{"hidden_size": 192, "num_key_value_heads": 1, "bias": "none", "init_std_qkv": 0.0424}
Each number is 50 + 12 x the weight over its row's rms, rounded and kept within 0 to 99. Layers, rows and columns count from 0. The size before them is the row's rms in percent of the matrix's.

# layer 6 MLP up, 768x192, rms 0.0607, rows 109-145, columns 0-95
102:49 42 53 57 62 40 60 25 62 34 63 77 50 61 35 54 51 45 57 52 53 61 55 67 41 63 81 67 61 52 49 43 43 44 65 33 50 69 42 54 35 40 69 49 46 54 38 58 58 56 51 28 36 45 71 48 76 60 54 71 46 55 39 55 65 33 42 45 72 68 53 48 54 35 25 52 57 38 41 41 50 59 58 48 44 48 57 65 55 46 49 56 57 51 54 43
103:45 43 53 43 51 48 52 42 50 42 74 56 77 59 31 57 33 50 57 33 51 56 61 58 29 40 70 59 50 38 66 51 45 57 51 52 66 54 42 44 51 39 40 46 75 66 52 66 64 40 58 39 57 52 41 53 30 32 59 56 53 40 50 58 60 36 39 32 32 37 56 51 42 44 54 36 48 43 52 55 59 72 46 71 34 51 51 44 62 42 58 68 59 48 70 47
115:42 37 54 55 52 61 60 54 49 55 52 47 51 62 75 17 55 72 84 48 59 51 53 29 55 52 21 50 44 42 45 38 46 38 40 46 56 53 61 26 42 40 44 69 48 63 55 51 23 64 33 63 64 53 57 39 56 52 63 39 54 69 54 31 54 41 41 49 44 47 52 51 47 25 50 17 43 40 54 31 60 41 34 50 51 49 48 47 51 63 51 64 40 55 54 44
127:54 79 47 49 39 46 35 39 40 54 60 55 56 43 72 66 60 52 67 59 41 64 68 48 79 42 52 36 55 58 48 42 37 47 38 44 59 37 41 42 77 58 41 47 60 55 64 46 46 46 44 40 32 49 53 30 53 59 60 30 38 26 32 55 57 20 48 32 51 60 54 62 59 48 43 70 40 30 36 72 37 42 51 41 50 39 44 63 47 28 49 44 51 42 53 78
073:68 65 36 36 56 32 48 45 44 47 42 65 30 44 41 44 33 58 47 51 48 64 37 56 42 58 52 61 46 73 35 38 61 54 54 53 51 43 29 53 47 35 39 56 60 48 57 56 39 44 82 42 36 42 51 71 55 57 47 28 43 49 51 66 10 49 39 60 36 61 52 36 67 44 65 60 49 58 53 46 58 56 50 29 56 19 45 65 54 52 39 63 46 52 41 79
104:57 30 65 35 52 54 51 69 54 64 38 71 52 59 69 33 53 67 51 47 48 59 43 43 65 54 43 66 46 44 54 50 59 57 49 41 50 44 37 49 58 40 53 34 47 66 55 59 57 47 56 39 14 49 56 60 61 33 51 51 49 36 68 58 52 29 39 50 63 31 37 49 41 44 52 40 38 61 54 44 68 44 53 63 53 30 41 55 58 36 57 62 58 53 48 38
111:50 46 54 63 46 48 64 33 30 70 51 59 66 50 65 60 55 63 60 34 42 52 57 42 41 34 50 66 44 76 44 41 29 25 59 41 45 70 34 36 73 63 43 55 62 65 34 53 38 41 45 34 66 32 61 48 53 48 39 37 47 48 62 38 48 25 62 67 45 60 48 59 37 31 58 52 49 55 33 48 67 37 51 51 59 28 49 56 60 50 58 38 42 65 53 57
101:45 51 39 40 66 41 46 45 72 50 61 33 64 46 30 35 66 41 36 46 48 46 50 61 24 42 59 43 28 46 55 37 32 45 44 55 63 49 74 52 38 32 52 66 64 46 51 41 75 26 43 63 54 63 70 53 36 51 36 69 52 59 57 71 56 64 42 44 29 51 45 50 62 45 65 59 56 65 47 39 57 37 49 49 50 28 23 46 58 47 38 45 56 57 51 37
102:40 71 33 59 37 53 43 59 51 41 55 49 57 43 47 48 45 40 61 55 52 46 37 16 54 42 42 59 75 66 68 42 48 52 41 37 77 38 42 48 56 50 29 50 49 45 50 74 58 65 54 30 30 70 48 51 41 36 39 46 50 67 61 51 47 47 31 59 41 48 54 55 34 54 71 46 63 38 33 40 60 62 58 49 54 59 48 65 55 43 57 24 42 62 41 61
034:49 42 69 43 68 45 47 41 49 52 73 53 50 62 55 43 48 30 44 55 36 35 46 48 51 67 65 73 44 56 53 39 49 55 65 33 53 44 57 47 53 44 50 56 55 43 54 47 39 48 46 58 29 48 41 69 42 51 39 53 28 48 73 54 49 25 66 36 57 68 67 48 37 47 46 54 52 37 62 43 54 40 48 54 28 37 54 62 29 29 67 64 47 57 40 42
100:35 46 39 46 60 52 43 47 49 70 54 49 57 40 31 41 60 57 50 53 25 43 54 25 77 35 62 35 30 52 44 51 52 45 61 62 37 73 55 38 56 32 45 40 39 32 48 61 67 51 56 41 74 44 57 44 26 67 52 48 67 34 53 56 68 56 51 56 26 35 48 43 52 51 60 38 45 50 53 44 53 49 34 37 46 71 65 51 49 36 35 41 63 39 50 46
111:64 39 54 35 42 47 43 36 63 56 51 37 50 41 65 55 39 19 47 40 58 68 50 77 50 35 63 59 73 54 62 50 31 56 43 44 55 58 40 56 43 48 68 67 24 49 52 50 43 55 48 71 38 47 53 48 69 44 66 66 54 66 55 58 36 83 51 41 46 47 34 57 51 43 64 55 38 60 46 47 50 36 68 62 35 50 40 41 46 39 36 65 72 51 51 63
103:40 39 51 59 50 39 31 48 60 65 54 71 43 31 38 23 40 50 29 52 43 38 64 58 48 49 49 52 61 74 68 49 63 62 47 59 23 56 35 34 51 45 30 41 58 59 41 50 73 46 57 46 45 32 73 51 57 49 70 61 69 66 51 52 62 45 53 28 51 56 82 60 40 50 29 45 45 36 38 49 25 43 57 44 58 43 44 65 57 40 39 30 39 47 43 46
111:57 44 31 32 38 52 36 39 61 42 63 49 41 46 48 37 34 27 64 71 61 51 41 65 53 52 43 47 63 54 45 40 53 29 70 38 41 50 62 37 52 66 54 62 48 53 49 55 44 67 58 63 45 39 41 56 61 34 37 42 70 47 47 53 36 60 54 67 50 62 31 40 83 55 41 54 68 58 62 60 47 60 68 80 68 47 50 41 62 26 33 57 34 38 39 59
109:35 39 55 52 53 68 49 51 33 76 60 63 61 39 25 41 41 27 63 47 43 51 45 40 42 25 63 53 55 59 27 45 53 60 46 53 69 36 70 55 71 52 64 45 49 58 46 47 41 53 53 36 47 71 58 37 63 49 56 58 49 46 22 64 41 44 39 55 78 60 42 40 32 36 56 38 35 56 49 42 24 58 53 55 42 41 65 60 62 37 65 38 66 59 33 44
036:41 49 43 51 37 50 55 47 45 70 48 37 33 49 66 32 63 36 57 46 50 54 52 42 69 34 43 39 50 53 38 62 56 61 42 28 56 58 79 44 53 48 64 44 33 42 64 40 52 69 60 58 57 63 61 56 38 61 61 31 37 42 44 60 39 45 58 43 52 41 32 60 45 53 36 60 75 65 53 61 32 73 73 52 56 57 52 54 57 18 47 43 77 49 34 52
106:36 46 50 60 85 38 45 57 72 60 60 39 61 30 42 54 50 51 55 35 38 25 44 54 67 60 57 52 54 42 40 60 50 48 55 63 19 41 59 55 65 67 64 58 54 36 29 41 56 61 74 52 30 29 50 62 39 40 26 39 52 67 46 53 45 54 43 37 60 61 50 50 30 61 23 48 38 55 54 45 55 52 41 67 47 42 30 47 46 47 55 45 50 54 31 45
119:48 60 51 41 66 33 55 66 48 74 51 60 26 44 58 58 50 38 43 41 62 61 35 53 47 64 33 52 47 56 55 42 13 62 38 26 34 51 49 65 51 46 31 37 45 61 49 60 61 33 53 43 43 67 36 52 58 56 40 50 39 23 44 55 63 45 50 47 63 56 65 66 30 66 24 36 66 38 33 66 42 34 52 43 57 65 31 59 37 58 55 66 69 55 46 62
111:52 46 37 66 62 28 53 42 42 38 49 50 35 83 53 56 56 48 39 45 48 35 59 51 57 63 50 45 55 54 57 55 50 57 20 24 59 25 30 62 49 67 43 48 58 50 44 58 54 44 48 64 51 39 36 50 58 41 50 42 45 25 53 44 44 59 50 42 73 44 56 52 64 52 57 58 55 47 12 43 42 45 52 60 36 22 35 37 71 50 32 50 64 54 44 67
094:41 56 46 59 55 31 58 53 41 40 63 52 70 64 63 57 84 57 49 41 60 36 51 45 44 64 33 33 63 24 50 23 38 53 51 35 51 54 31 67 57 47 24 43 41 63 51 55 53 40 25 54 58 54 43 61 59 52 49 53 57 63 69 58 16 76 63 34 68 43 55 46 56 45 55 49 46 47 49 39 45 31 65 34 50 65 35 47 48 40 43 49 59 88 43 58
107:55 44 37 75 51 51 33 42 44 45 49 59 33 66 37 33 52 31 61 62 58 57 47 52 41 62 35 40 62 42 35 57 43 45 60 45 59 44 70 69 59 47 68 31 52 39 34 61 29 62 39 61 64 47 45 65 55 33 68 64 63 57 56 59 45 43 46 33 34 56 42 54 59 53 46 66 54 47 49 35 45 29 42 60 54 54 76 47 53 56 26 39 41 44 58 58
045:57 45 73 64 50 64 54 55 78 45 60 33 65 64 44 32 42 26 49 48 58 33 52 48 32 55 41 59 39 56 66 46 55 70 33 57 74 35 43 28 47 63 61 68 40 39 31 52 33 40 53 65 39 46 34 59 47 55 43 45 45 45 39 65 57 67 43 40 60 59 46 39 26 15 55 45 43 45 60 67 29 45 40 41 63 74 46 25 47 71 50 54 69 62 36 28
112:43 57 59 76 41 71 58 33 50 66 42 64 59 56 38 84 44 42 28 56 74 51 57 50 68 57 67 49 63 75 41 49 58 56 15 46 77 50 40 51 50 43 53 72 38 45 29 73 28 55 58 65 52 46 62 37 62 44 57 39 43 82 47 35 35 58 62 54 46 64 58 46 46 36 55 39 46 66 44 29 44 39 32 52 54 62 40 42 33 53 54 54 35 50 54 53
114:31 58 71 40 66 66 38 41 44 41 55 51 31 62 67 47 52 44 50 53 54 55 54 47 59 62 64 38 61 37 52 51 48 37 75 59 46 66 38 38 47 59 36 68 56 56 60 52 58 60 53 27 67 45 56 27 56 33 54 40 70 64 19 49 45 41 31 60 84 43 71 46 69 52 52 59 53 58 28 53 50 52 37 51 51 25 67 42 58 43 37 54 71 35 44 37
060:48 67 38 31 33 67 25 43 32 51 42 22 52 35 57 49 48 48 56 55 53 45 38 59 30 60 51 69 55 45 41 34 52 38 68 59 54 42 54 51 55 52 55 41 62 76 54 56 83 51 57 38 75 68 54 39 43 61 43 45 50 60 47 51 61 23 41 57 47 54 59 48 64 36 34 46 60 59 70 78 64 44 41 49 49 69 50 58 65 50 48 55 59 34 50 36
101:83 38 33 61 58 55 48 58 36 51 35 50 58 71 58 32 59 35 56 38 50 64 35 40 42 50 56 34 44 35 52 37 47 44 57 22 53 68 62 44 49 52 34 36 60 38 44 52 74 61 50 55 60 33 45 55 67 47 60 26 44 51 69 53 51 58 58 52 59 30 79 52 49 35 53 42 51 43 35 44 41 84 38 57 51 67 42 34 43 61 60 60 37 68 37 50
105:39 54 40 43 59 39 47 43 41 39 56 43 47 59 50 49 37 64 58 65 59 38 45 77 58 53 44 66 41 62 47 47 54 33 55 52 47 31 66 43 44 57 65 65 41 77 51 43 59 58 42 46 55 49 51 56 52 40 59 62 42 37 47 42 47 51 57 76 61 43 38 49 96 39 57 71 22 30 47 38 33 75 80 43 44 57 47 46 34 24 45 49 47 44 65 70
106:55 37 29 37 36 33 51 15 68 43 57 37 68 27 62 41 47 37 32 51 52 38 60 36 60 24 47 53 50 55 42 34 50 36 72 28 47 51 61 45 62 28 57 75 56 45 45 39 64 43 58 51 36 52 45 33 52 51 54 51 25 43 62 70 58 54 77 76 59 55 65 39 64 58 33 64 41 47 45 59 38 71 52 64 61 69 38 52 31 60 61 60 58 49 38 57
038:40 36 43 57 47 47 52 52 65 55 55 63 77 57 34 37 41 68 57 51 54 38 54 59 39 50 57 61 29 68 51 47 46 31 51 50 29 69 58 48 35 49 56 40 72 63 46 47 52 52 50 54 51 51 53 40 68 44 62 32 65 39 45 74 62 53 60 40 51 59 39 47 45 37 62 61 82 57 49 66 51 60 32 35 43 47 38 31 47 44 42 35 54 62 59 42
103:62 43 41 40 48 60 67 64 28 41 51 48 64 51 51 55 68 60 54 48 54 42 52 63 52 51 29 68 29 38 40 35 14 63 52 50 65 44 42 61 44 41 36 38 24 40 41 40 41 47 43 50 37 45 41 55 58 50 43 25 51 53 37 39 42 68 49 43 70 31 42 60 42 64 70 64 56 59 45 45 48 42 57 50 51 42 51 40 36 51 37 58 61 50 43 53
125:58 58 42 47 41 62 38 61 47 53 63 55 44 53 48 53 46 42 66 62 29 52 44 44 72 57 55 56 34 48 52 46 78 48 34 60 52 47 52 54 41 62 64 59 46 82 34 46 30 38 31 38 58 46 56 59 67 50 61 33 44 48 66 48 70 84 41 52 58 49 41 59 61 47 43 53 54 73 41 70 77 62 50 41 42 39 52 45 65 56 29 44 30 62 23 40
051:48 58 34 54 58 43 45 47 69 59 45 45 43 27 55 70 69 49 62 68 45 39 47 74 42 43 76 71 54 54 52 59 66 39 67 49 72 44 54 33 56 40 62 38 45 37 52 58 58 48 45 50 64 58 55 35 44 34 47 40 47 76 58 55 52 24 67 47 52 52 47 49 63 49 18 46 53 42 57 42 52 72 54 52 59 56 49 65 61 36 49 46 33 55 41 48
120:32 58 47 55 52 50 41 38 28 48 67 53 78 42 19 45 59 48 41 71 56 53 44 41 31 52 43 41 66 56 58 43 50 40 64 59 39 44 37 77 37 45 43 53 58 26 44 49 42 34 45 90 40 77 28 45 54 44 52 49 42 53 40 64 66 66 55 43 56 51 59 68 66 55 38 58 62 60 47 33 46 33 41 46 60 36 40 45 48 44 61 62 52 62 43 60
091:47 45 36 48 48 48 43 40 49 60 72 52 27 41 43 62 50 71 66 51 44 50 49 64 52 57 57 37 46 70 65 35 47 56 45 41 37 60 54 57 47 42 60 60 44 57 32 47 64 44 53 62 52 49 72 61 59 51 36 43 59 44 57 40 52 47 50 36 62 39 31 56 58 47 59 58 28 92 42 47 59 58 37 30 47 64 47 61 37 35 52 48 57 61 70 42
117:42 51 48 47 43 54 45 43 64 42 74 44 24 40 64 52 53 50 30 58 32 67 28 41 68 64 52 43 49 47 67 62 53 58 65 51 58 34 52 46 45 33 51 56 60 72 52 64 52 64 34 48 15 30 55 36 69 64 68 49 62 41 48 56 47 64 49 30 79 47 52 36 49 42 40 38 43 66 29 44 39 33 52 68 34 59 51 68 48 69 58 46 40 51 52 46
099:27 66 37 66 31 45 73 37 70 66 45 50 40 41 34 56 43 37 61 68 14 50 37 57 52 42 56 30 63 72 38 57 56 45 69 29 54 69 31 44 39 66 69 61 63 42 49 41 42 42 24 57 63 66 51 49 55 60 44 55 55 46 62 55 32 66 74 42 29 39 59 64 60 44 35 40 57 37 48 41 70 41 63 51 64 54 67 43 42 45 44 54 61 47 35 43
081:70 48 36 34 51 67 40 81 61 62 38 56 74 51 54 80 51 69 52 40 60 41 46 34 51 48 52 41 37 34 43 67 57 52 60 55 48 33 45 43 38 37 39 73 51 61 46 63 64 41 43 50 36 48 65 48 64 63 65 43 55 53 50 57 35 48 58 70 48 77 40 54 55 48 57 61 45 43 34 37 57 48 40 58 26 57 45 35 53 57 62 51 54 52 69 56
# layer 6 MLP down (transposed), 768x192, rms 0.0606, rows 109-144, columns 0-95
109:50 37 37 35 51 41 40 62 44 67 45 28 37 25 44 68 35 57 47 52 43 36 27 40 41 38 47 63 47 54 42 39 58 62 75 50 30 49 44 38 62 37 50 24 56 48 60 45 63 52 64 52 50 59 49 44 33 65 59 41 55 62 52 68 54 54 79 21 71 38 53 50 54 58 60 38 72 46 31 70 57 45 39 50 52 55 53 50 37 58 65 38 33 48 44 53
100:56 69 56 52 41 47 55 51 48 69 72 51 59 81 58 55 29 52 56 46 27 53 46 71 73 51 47 51 58 37 53 58 69 48 29 37 44 56 32 26 51 70 63 62 60 34 49 63 48 60 53 40 49 38 51 57 49 33 47 46 50 65 69 53 64 48 50 37 53 66 73 51 64 29 49 55 48 30 49 46 62 49 58 37 47 44 54 55 43 46 38 56 47 49 55 44
120:59 60 76 50 59 65 50 54 38 72 60 64 18 53 42 54 25 34 56 46 38 40 50 67 60 42 42 51 68 76 70 54 44 50 44 58 39 38 65 34 25 30 31 54 40 72 54 46 60 35 46 45 40 59 46 52 44 64 67 58 45 75 35 57 64 51 54 43 53 67 60 50 31 55 56 47 54 69 46 45 62 61 60 47 65 51 54 37 79 35 44 48 64 52 47 39
130:51 44 70 57 33 43 54 46 50 68 41 44 49 72 67 37 50 44 48 45 76 64 52 64 63 36 47 57 17 26 63 53 39 46 37 55 54 48 65 63 47 54 48 56 36 41 64 57 54 43 28 73 44 55 39 27 68 50 49 56 49 56 33 44 45 60 38 55 36 64 69 64 46 41 52 49 72 39 35 44 51 51 46 47 62 70 34 42 54 49 34 69 30 54 52 58
068:59 34 67 62 40 70 50 40 54 25 43 45 58 63 39 71 58 53 45 71 47 40 49 37 24 45 48 39 46 31 57 50 44 54 45 66 51 41 52 53 61 57 48 43 55 59 50 45 49 30 16 38 45 46 54 22 47 49 46 64 57 49 49 46 80 44 57 48 71 36 32 46 51 48 44 27 73 50 51 56 48 67 45 52 41 63 59 63 45 38 62 73 66 52 45 36
104:61 43 45 77 48 45 39 62 36 52 41 56 48 53 30 61 46 65 44 47 47 88 63 36 47 49 58 28 40 53 40 41 57 37 41 52 45 40 45 48 43 27 43 75 37 68 50 53 38 37 64 57 39 62 75 47 55 43 31 48 46 27 37 19 47 41 47 65 54 61 73 61 51 78 57 60 38 53 38 65 45 64 62 48 65 36 60 31 67 20 48 46 56 48 44 46
116:32 57 73 42 54 41 43 48 50 45 37 44 60 61 58 55 61 38 52 22 73 46 55 63 38 64 64 65 32 54 57 52 59 41 55 53 45 49 79 33 49 50 53 51 27 40 73 42 57 53 62 46 65 38 43 51 44 27 41 67 55 39 46 57 41 63 39 41 50 61 37 58 50 72 42 50 74 61 67 45 52 45 52 59 53 34 65 40 30 57 39 59 44 47 67 23
105:34 19 53 56 40 31 64 47 47 53 67 31 45 70 43 43 57 69 35 60 62 31 43 67 45 65 51 38 43 37 60 36 66 36 30 62 54 55 62 47 65 49 36 64 34 54 60 38 55 50 48 65 47 48 32 51 58 43 55 57 50 45 58 55 35 57 48 59 54 68 46 56 59 36 27 57 38 62 57 15 43 54 52 51 37 68 56 64 62 27 37 45 41 62 68 25
099:21 44 52 37 37 50 51 50 45 54 45 44 52 50 54 63 55 50 52 52 37 68 35 52 61 41 61 70 50 75 83 65 65 29 35 42 59 47 59 45 63 55 54 41 46 55 46 34 22 57 56 30 36 53 57 52 50 52 57 75 77 55 46 29 39 37 35 63 53 62 80 54 33 55 34 61 52 55 40 40 55 58 72 36 53 33 63 18 44 40 42 29 52 51 40 37
037:34 53 44 70 54 49 20 46 62 32 58 35 56 60 57 38 55 53 63 37 60 39 55 42 53 76 53 56 51 50 46 54 51 57 41 67 39 45 38 38 44 47 38 56 86 58 47 56 26 59 38 68 31 41 58 45 47 43 43 54 43 26 38 64 58 60 31 54 64 49 35 44 42 72 37 45 47 59 58 45 64 47 47 48 52 53 52 58 72 51 55 59 61 23 31 52
096:77 36 48 62 56 39 42 49 57 46 59 50 51 37 38 40 55 34 74 44 72 54 41 54 66 39 47 52 67 47 51 44 49 55 44 45 65 33 60 55 52 55 43 68 47 65 49 54 47 58 36 38 63 40 37 52 51 56 45 48 32 54 41 36 46 61 50 58 48 53 44 15 54 59 45 41 51 61 38 33 47 54 46 62 40 58 69 59 37 53 55 29 48 49 37 61
110:46 57 64 38 36 44 15 68 43 46 51 65 42 61 48 36 63 50 35 57 64 51 61 48 44 50 55 50 34 45 37 55 55 49 61 52 32 52 75 58 60 59 53 55 48 77 59 56 52 37 41 36 64 52 57 49 50 59 32 42 42 41 33 37 55 62 30 42 18 40 52 77 59 48 65 49 49 51 61 48 28 72 48 51 20 62 50 40 60 42 59 43 44 66 68 45
109:58 54 37 36 41 44 64 53 62 35 37 33 78 38 45 76 61 63 52 35 42 41 36 53 70 74 54 64 30 27 14 59 47 43 62 51 38 45 53 52 61 42 66 46 61 48 31 42 35 39 49 53 42 54 32 36 63 70 19 29 31 44 39 62 56 57 62 63 57 54 34 46 67 40 63 61 60 44 45 54 44 43 56 48 49 58 60 48 49 58 46 78 50 42 59 37
111:53 46 47 60 46 54 36 65 57 49 70 60 42 65 43 48 48 53 36 42 47 42 45 41 32 60 45 44 59 61 47 48 48 68 44 68 23 63 69 58 63 35 61 43 37 43 71 43 42 40 46 30 40 32 56 48 67 37 55 33 45 58 48 45 40 41 28 32 44 45 55 69 56 47 52 42 41 71 66 52 46 53 56 69 48 49 41 42 59 43 31 53 81 48 52 62
115:59 58 42 67 36 42 39 59 63 53 37 41 44 61 62 57 57 55 45 53 50 33 69 49 44 45 39 56 46 63 73 54 50 60 52 64 36 43 41 80 45 47 51 55 52 63 51 47 49 57 59 39 20 54 49 36 58 47 40 53 29 37 55 49 40 47 31 35 28 53 67 36 70 67 48 61 45 47 68 50 50 52 35 45 25 38 56 30 54 43 75 75 47 67 48 36
038:40 31 50 66 32 37 72 57 42 60 54 52 63 44 27 35 67 53 56 58 42 33 31 44 43 44 57 44 57 41 52 42 50 56 50 42 45 42 56 34 61 36 48 59 45 47 42 48 50 50 47 42 72 56 46 63 50 33 47 45 45 53 64 69 53 40 47 71 59 59 63 50 69 43 32 52 42 60 51 60 51 48 21 24 39 60 58 59 38 42 35 46 43 50 46 66
115:43 46 67 32 43 66 70 53 42 63 42 59 44 70 65 47 46 43 37 62 33 78 57 51 32 60 44 67 61 36 52 42 30 46 59 61 65 49 60 54 41 40 62 49 33 32 30 52 09 43 36 47 62 61 61 40 74 28 50 54 46 54 57 48 53 54 53 49 45 64 47 84 38 49 62 69 47 55 64 62 41 61 37 46 77 60 83 21 57 60 51 47 55 45 48 45
119:72 33 42 58 51 43 24 31 40 52 61 40 52 71 56 60 73 68 63 51 47 63 65 47 34 61 56 43 47 39 43 55 34 35 36 69 61 53 48 55 30 40 57 65 56 44 66 67 38 44 28 46 31 46 64 42 47 54 46 50 76 41 48 28 31 42 33 42 36 38 66 39 50 46 64 56 54 63 60 39 48 55 37 47 49 42 43 35 44 51 49 55 55 54 26 56
113:30 64 56 34 35 65 48 57 72 67 63 39 35 45 53 59 57 50 44 69 78 44 50 55 65 71 35 50 36 56 62 35 30 61 45 52 61 47 45 63 47 56 33 56 77 50 72 35 57 51 25 34 45 55 57 73 47 32 59 47 45 68 68 61 65 40 47 33 49 51 57 60 36 72 64 55 29 58 51 36 39 66 54 61 43 59 37 54 32 68 64 55 47 62 19 70
089:51 70 54 64 36 59 58 60 50 55 68 37 57 33 21 34 29 53 58 61 57 54 57 57 57 54 60 67 44 67 55 44 46 46 55 47 51 61 59 75 49 59 60 64 41 47 55 46 52 61 40 68 44 56 65 43 40 44 65 42 71 26 51 71 58 43 43 69 35 75 54 41 43 67 67 36 33 54 49 31 41 49 37 25 44 45 29 51 55 63 46 41 60 57 57 64
115:37 43 61 55 68 47 53 66 48 61 72 68 46 27 59 61 64 44 58 49 34 20 60 51 38 28 45 68 48 54 57 33 53 39 45 48 33 51 41 44 59 46 47 56 44 60 31 40 66 25 54 68 40 51 44 48 37 63 33 44 44 65 40 61 43 27 64 64 55 62 53 50 49 53 45 32 40 50 50 65 54 56 51 52 44 62 56 31 63 39 42 63 52 47 51 66
046:33 64 29 28 49 45 58 57 54 65 65 71 43 49 46 53 58 45 55 45 50 57 31 46 73 34 57 48 66 51 55 38 35 30 79 76 37 46 56 78 52 55 53 51 37 70 43 47 44 57 35 47 46 47 77 32 59 52 80 41 59 71 64 31 50 47 35 70 43 41 61 63 52 55 59 32 42 62 47 55 46 41 40 51 50 35 54 38 48 37 35 41 40 62 50 68
111:60 55 60 67 36 69 41 64 46 38 38 49 55 46 46 62 36 58 51 47 43 43 35 45 60 35 54 37 40 42 58 42 60 44 65 52 37 53 37 43 51 52 53 46 50 25 71 81 28 58 51 52 32 44 46 71 56 37 32 39 66 57 60 43 40 32 42 62 63 40 42 62 48 40 68 45 58 43 23 47 41 62 67 50 48 21 60 35 51 45 45 51 44 64 69 31
116:31 50 31 47 77 35 61 48 53 68 52 60 73 45 23 57 52 54 54 18 37 62 68 40 51 29 55 56 45 57 49 45 51 58 72 49 38 61 66 41 41 58 51 55 57 49 67 71 37 53 68 52 58 54 56 32 40 43 38 40 38 29 40 50 62 53 51 67 55 55 47 45 63 46 54 49 63 54 61 41 37 71 58 54 63 56 31 61 21 64 63 29 44 39 52 59
057:42 49 42 43 44 49 57 28 74 32 66 71 23 48 55 40 59 32 38 73 51 41 38 53 51 42 46 49 49 38 52 51 57 49 44 59 48 43 49 51 55 62 52 47 42 55 37 41 30 62 47 60 18 47 60 72 72 33 58 46 69 54 49 61 33 76 70 59 62 41 51 61 53 49 82 55 62 79 44 41 30 45 62 64 66 38 45 42 69 40 46 63 38 68 50 42
098:58 45 63 33 52 62 47 69 37 62 48 50 54 53 21 58 40 55 61 43 54 31 65 39 57 49 36 60 44 53 41 38 44 40 61 57 46 64 45 63 54 38 54 73 48 65 55 81 42 50 48 48 42 61 45 40 66 67 40 67 62 57 44 42 62 47 28 56 57 68 50 43 48 55 54 59 41 46 59 59 50 17 56 41 56 35 54 67 45 30 22 56 65 64 50 49
108:54 59 55 44 63 68 38 50 67 50 41 49 43 42 34 62 45 48 42 40 52 66 42 21 33 43 34 44 66 29 47 44 46 46 38 50 60 57 44 59 52 44 65 56 50 50 48 40 31 41 45 62 35 42 67 41 61 52 44 51 51 51 63 55 40 32 44 42 62 58 62 75 08 38 39 38 63 69 43 73 49 41 28 49 49 34 54 31 55 42 45 53 46 43 27 35
101:45 46 50 39 48 58 37 53 52 39 57 54 34 75 55 58 54 52 49 47 44 48 59 36 44 32 50 55 50 52 47 58 55 18 78 45 73 46 41 47 44 43 28 48 46 62 47 70 52 58 69 49 59 30 54 79 38 38 37 48 29 52 57 59 28 44 61 45 67 66 25 49 44 43 53 42 39 60 37 48 43 20 58 39 54 36 62 64 41 34 48 41 54 44 69 60
039:70 49 68 54 71 43 40 46 48 42 58 39 40 49 42 47 70 51 68 57 50 62 56 31 45 58 59 44 55 41 19 50 74 59 48 64 54 43 65 58 66 27 45 64 31 75 60 25 39 43 47 26 57 37 38 36 60 47 53 47 55 65 56 42 48 61 35 44 50 59 57 58 66 37 65 41 37 77 35 37 69 36 67 53 57 63 57 59 40 55 50 34 56 51 33 26
109:69 38 44 26 38 59 51 42 47 59 47 45 54 51 71 29 61 49 50 50 46 69 36 31 39 55 58 43 58 49 28 47 34 41 42 50 77 45 27 57 53 43 42 57 46 46 29 65 69 38 38 50 51 37 57 41 63 55 30 41 44 36 73 53 53 40 56 45 60 37 52 61 51 53 53 49 47 34 52 50 64 48 73 26 52 54 57 37 46 53 53 52 51 30 60 40
124:29 53 45 36 44 90 43 51 43 41 45 41 35 44 41 47 57 64 53 40 35 48 64 52 46 25 71 61 37 65 49 79 60 39 58 58 60 76 59 36 53 44 41 51 48 40 47 33 47 29 52 40 49 55 39 40 39 54 42 54 56 49 32 40 71 48 47 36 41 60 59 66 69 51 51 36 72 49 39 42 38 70 39 42 54 28 52 35 36 49 57 42 30 54 58 46
050:52 59 60 42 52 34 54 47 37 60 52 69 32 76 38 62 60 46 49 60 63 66 56 39 54 52 73 47 47 48 21 34 25 61 41 37 55 49 51 63 47 42 46 48 64 50 59 49 41 69 41 48 45 48 43 49 58 38 67 51 57 59 39 62 63 56 69 57 57 58 37 53 57 59 54 60 27 54 39 44 42 42 44 45 26 71 29 49 56 51 57 69 61 36 70 43
109:63 52 51 47 45 54 51 65 35 53 77 53 42 41 46 36 39 55 69 47 56 47 22 50 49 50 48 56 56 28 44 59 47 30 64 55 71 45 86 47 54 36 44 51 57 28 57 40 64 61 66 47 38 72 46 58 73 47 39 58 41 38 52 62 37 59 59 62 54 64 48 42 45 60 50 28 65 50 51 34 40 48 62 46 48 52 46 63 64 53 52 42 61 84 53 68
100:60 66 53 68 38 54 65 54 50 61 31 58 50 45 65 58 32 68 40 54 56 67 83 71 55 70 59 61 30 52 72 50 59 46 40 54 53 45 51 66 47 52 39 41 82 55 76 43 33 58 36 39 33 55 48 54 54 38 37 61 48 47 44 28 49 57 42 53 45 37 77 42 47 54 42 61 44 49 40 46 72 36 51 54 59 40 43 42 59 25 72 49 52 33 57 47
120:43 60 56 40 60 62 54 54 45 52 41 50 45 46 26 45 43 50 58 67 39 55 50 64 33 49 42 38 58 52 56 44 50 54 42 43 34 31 29 49 56 65 35 34 58 43 42 51 33 50 53 61 75 61 59 62 39 58 50 58 41 43 26 47 44 42 47 37 26 47 36 57 50 31 64 49 47 62 29 48 60 57 62 64 51 43 46 45 63 53 39 63 57 23 52 60
100:38 23 30 40 59 44 42 31 45 29 69 54 66 50 52 34 53 40 36 43 67 50 56 59 67 54 36 56 44 56 47 50 46 73 25 45 40 22 62 50 62 34 37 38 45 46 51 44 52 53 44 41 32 44 34 45 45 67 75 24 59 46 61 45 41 33 54 51 46 49 80 42 59 67 54 49 48 63 67 48 69 41 53 51 62 52 51 70 46 62 61 51 65 36 47 49